Each number is 500 + 40 x the weight over its row's rms, rounded and kept within 0 to 999. Layers, rows and columns count from 0. Numbers have three digits each. The size before them is the row's rms in percent of the matrix's.

# layer 9 attention output (transposed), 384x384, rms 0.0729, rows 195-197,258-261,322-325, columns 0-191
098:537547479541483570522446542493546467413563518518494544525537501511537609543537429425511525518547526498519478454437431538461507522495497514554491565505517503485511545503470438462504500551416493464464522452469442453538571407527498553529477506455603542522486580489517496545534526463469490498485482534529440480527561548490471498501459562462521548492457529528455517460486450488498501532543454534589507594459505437491536497485482483440528552542456449427489483584510526484489501424506531545502504498464489468485560424471490453513503527540536499535524385513470531459486512566501451456
092:493462491500483448514549510499427483490435419480476484549403416473483466474503390473518508553485427487480494461616502507471441532447491540490538479455514529491480499543535478546528554509514511567523480479527497587445479530532503551515513478482427493506496460498462497472464438498481392450527562511571568522515520462471558486533521516481513505513442466497465503490537445493484539490580540458551495552480557521463485489553451535506533525487466494555499537550432489484437455501451456457474513493494501521522528486527499491430501399479461485525544520517445460458498563492495450511
096:488562543548482525514548439470418587449500505411562519448459513512528513510492520473504532453514439520472466514496397511548508480535526471485522511431577476461441488555536467436536501482550507469509490521530518477466531490483503486490503577480547476446513434528435451477488520495524460523492436502483509519457470492505483505563470575477503467535467465492495444512576494514508485480467502476501576439479407515486443516502481478519543552551497472513462442472525438463417538553506570521439490435448520530590518513515526477555536507501465570538591454506557496549522491470543542528
078:580501538461479464509515486435500539499504547494494454421468515481479540486437523483453564534526468439555536519540450485464487529489509528525503470469574473482473494534462524510565497520500556497561499490421548492508480514430499537524517483537479523466480401497508479471441523421476541544511521445519540475487470470517521480438564461484432474504522483541461491540528530530497496489485477444514498478473525574442559476552462491542510527540544510423527548422529514564544625492462532523487566516501555504553511467484488434531495490534488517489535548544454497497552518472481559460
083:488575499545512584496450514383502556422514444572556513518530590483531525468581498434501449467536530558454477427459432528532523470479486525553557507439477461496476482492426451496511444525487467452464456487514454523519556467450565501489429458504501449471465556458535484531553510555507461502467498521490483517476489546511469499450458545522485535461448525450460427436540486535458516499545504526528537584493480432493574465452528475483508552510429486505463442534496501494542553443476559531509489500451501472491532532524503525453513534497486503484568402447510518519483545469509423481
088:450458511458512500525474552558488513508407530465536487507418411543503516548555479454452545506536446517413550518601520518453481607509516506447511534491484487532547498518541486527543468530518508571514479522501453548441465509511474489538541540510434478565448463482513463517407455495463463491538541563571632586501435418492490493480551436491481508503510509517486488508552484471511513502569403516556484500480583496467513470566490503500563482527505505497469516479452473534400512483437474516510524509505542566538499494522543477474527504518516442561561519467474455478481552458504432465
091:470550576521465473518563455476431509406479483494558545435500578523531512535511468456474474485527498494542443544496417463470558494535511464520593451459490501387437495518574478470574488509497515479526481496544471487462467503446588534484496507536514423441534424496441488529550542546511487489504502488483495491439504496478466538505513519522528469512463473460480519438484525498427554484509572445491497459422441546540501461547542514553569553491461529539466484466529500472481505523464511477489431477418492547495495492550470516499526473497480564499504446589555486562510526447509487450
084:512508555469439524507537513445500547509562466481525485438501528484457500418441538590516524545497448475504514498533428469498540448481468575512520481473532456437526488568464515450592458514501531503525532454457495513515483539443515457514506484530498509474510419532477465433467534445518516518563513453516518495493422554511492529460536511475433483515540483525483434484514563531487502510506482492507479519479467521455488491560491514576503541460537481441522544465513459531539601510480512491516536490491547547510502496510445447478442459517452532508483494515476510473546506470539529505
092:529574502561525574509458499427488495418494421559539518560542548495491552540564427443495473502517600532505499440450422545490469505458496521578529549477502459484525543490458434487513469520443481440466489494497461487556615432477505537498452498509534505520466592450524487551526525493500469533464495512539432475499529535497458510477486551439542535461446516511460444450493453516445487494520476542571501585483478410460545482454492455480511507513447478489508433549533529489522516415481567535472515516463499461507571500490532495462524516552495486491554400511491523450489510533492425484
092:484484482458497462575527525523468503523407494492502491541388398515504496500530414462487498545533417478444513501634503496488459582473487501449525512459489521474479481536524462548536554497505523588524459499527496543435473513505502535540531525510407435526515462507468484476452437522446425456556528577575566547517447453469508502531564503499559509510449502505511502508523470464522524495581488510520506532473568525450513505557438494515554498505470492535501536525442466503408482501441465475505507506488491552578496498544526522464475455515489469529548556477453468426472572463525446470
088:498530546523467500524555472473429535448466461416532533418485535527506525508503493475475488449526486501503459512559409519536526488521498464498553494420565486411433480560561486459523475519573487492517489486577521528486550506451488501439495542536512445469509426520437444477516568504489461496505518495458503534496480491520479518514497571465523504521468459504462501470542473524454504418495573477484580481449377512512461490510502487551535534539513497479469473493517471476424500565502539520441458424440495591530484486536554498482545496539440586496547422532557509564502505450532525502
# layer 9 attention value, 128x384, rms 0.0672, rows 67-70, columns 0-191
097:515576555584516581450526502456561499528494479582509450515479490491481538490556511457535464456480459509485445543526485443545465494544445523507493535518544547574471478488521493461515512479450525480508471513496465518467534517478503488490494516473480552559467530466516542481525591506496421553469590462473478580507536440420494499512517566444477588521450510575494512459510460584523546502502532510572475546506433519472541446480502462515482550510498484428470547550448485525472483469537507497501571490469530465402481497486442436507469479453557594506568491547529493479556455543452508529
096:481497497580539474574517470521458512557533489516538534452495500446507481461483473456519450615567472504536499454533475580557508492578427507524518485447512520544525496458518470493436498552467427452611478524487465484544510536511500431526525521482501508501586469546506472517466470476515480447553523512491476519483444488584495527537535490466453514525469492531464458503517491512462530461509536503460541518453530511494472581548529509614521484480408508461540489435489451592475472534482456485463502521511541532538612475492518472485503471503576451544516506526454520456456559529437509514
098:512514553570516523505512446483500470509442476517449474447446516494480467527493514485495498527491489474499473491496540511506560501545430537441500446510490526424545472495488522480463513441483551497451555540527458504466572524446483501477512514480447530560482491527466527561473532469554453491459491520433615503462507414536526380526445505497532508519444498471500455441518469551542463470554514507476556529552394455523451462488491471475574548458474501446548509553519470523465522513505610492431465553479464472563535520498611466489429507550451526489453491545502511506484526530480501485
092:510495553483500462489497478459464557480527540493473530487520556567493483476446537478519465429481542502475433490504495549521635512495456487501487524525519531517516509520474598537555539546498534543509554543528486572422450551485461447460521529561563468526508525493560522489431561518424473507440545541552430463425482488452459444492446503451523451469490533482514468494427450499476521489517464459544416468620535461504501496557526487466444500487463541471526469550524548512523533589473441480483490482445509477518513440510453454476572463589530519511545510487457458527465526551462475553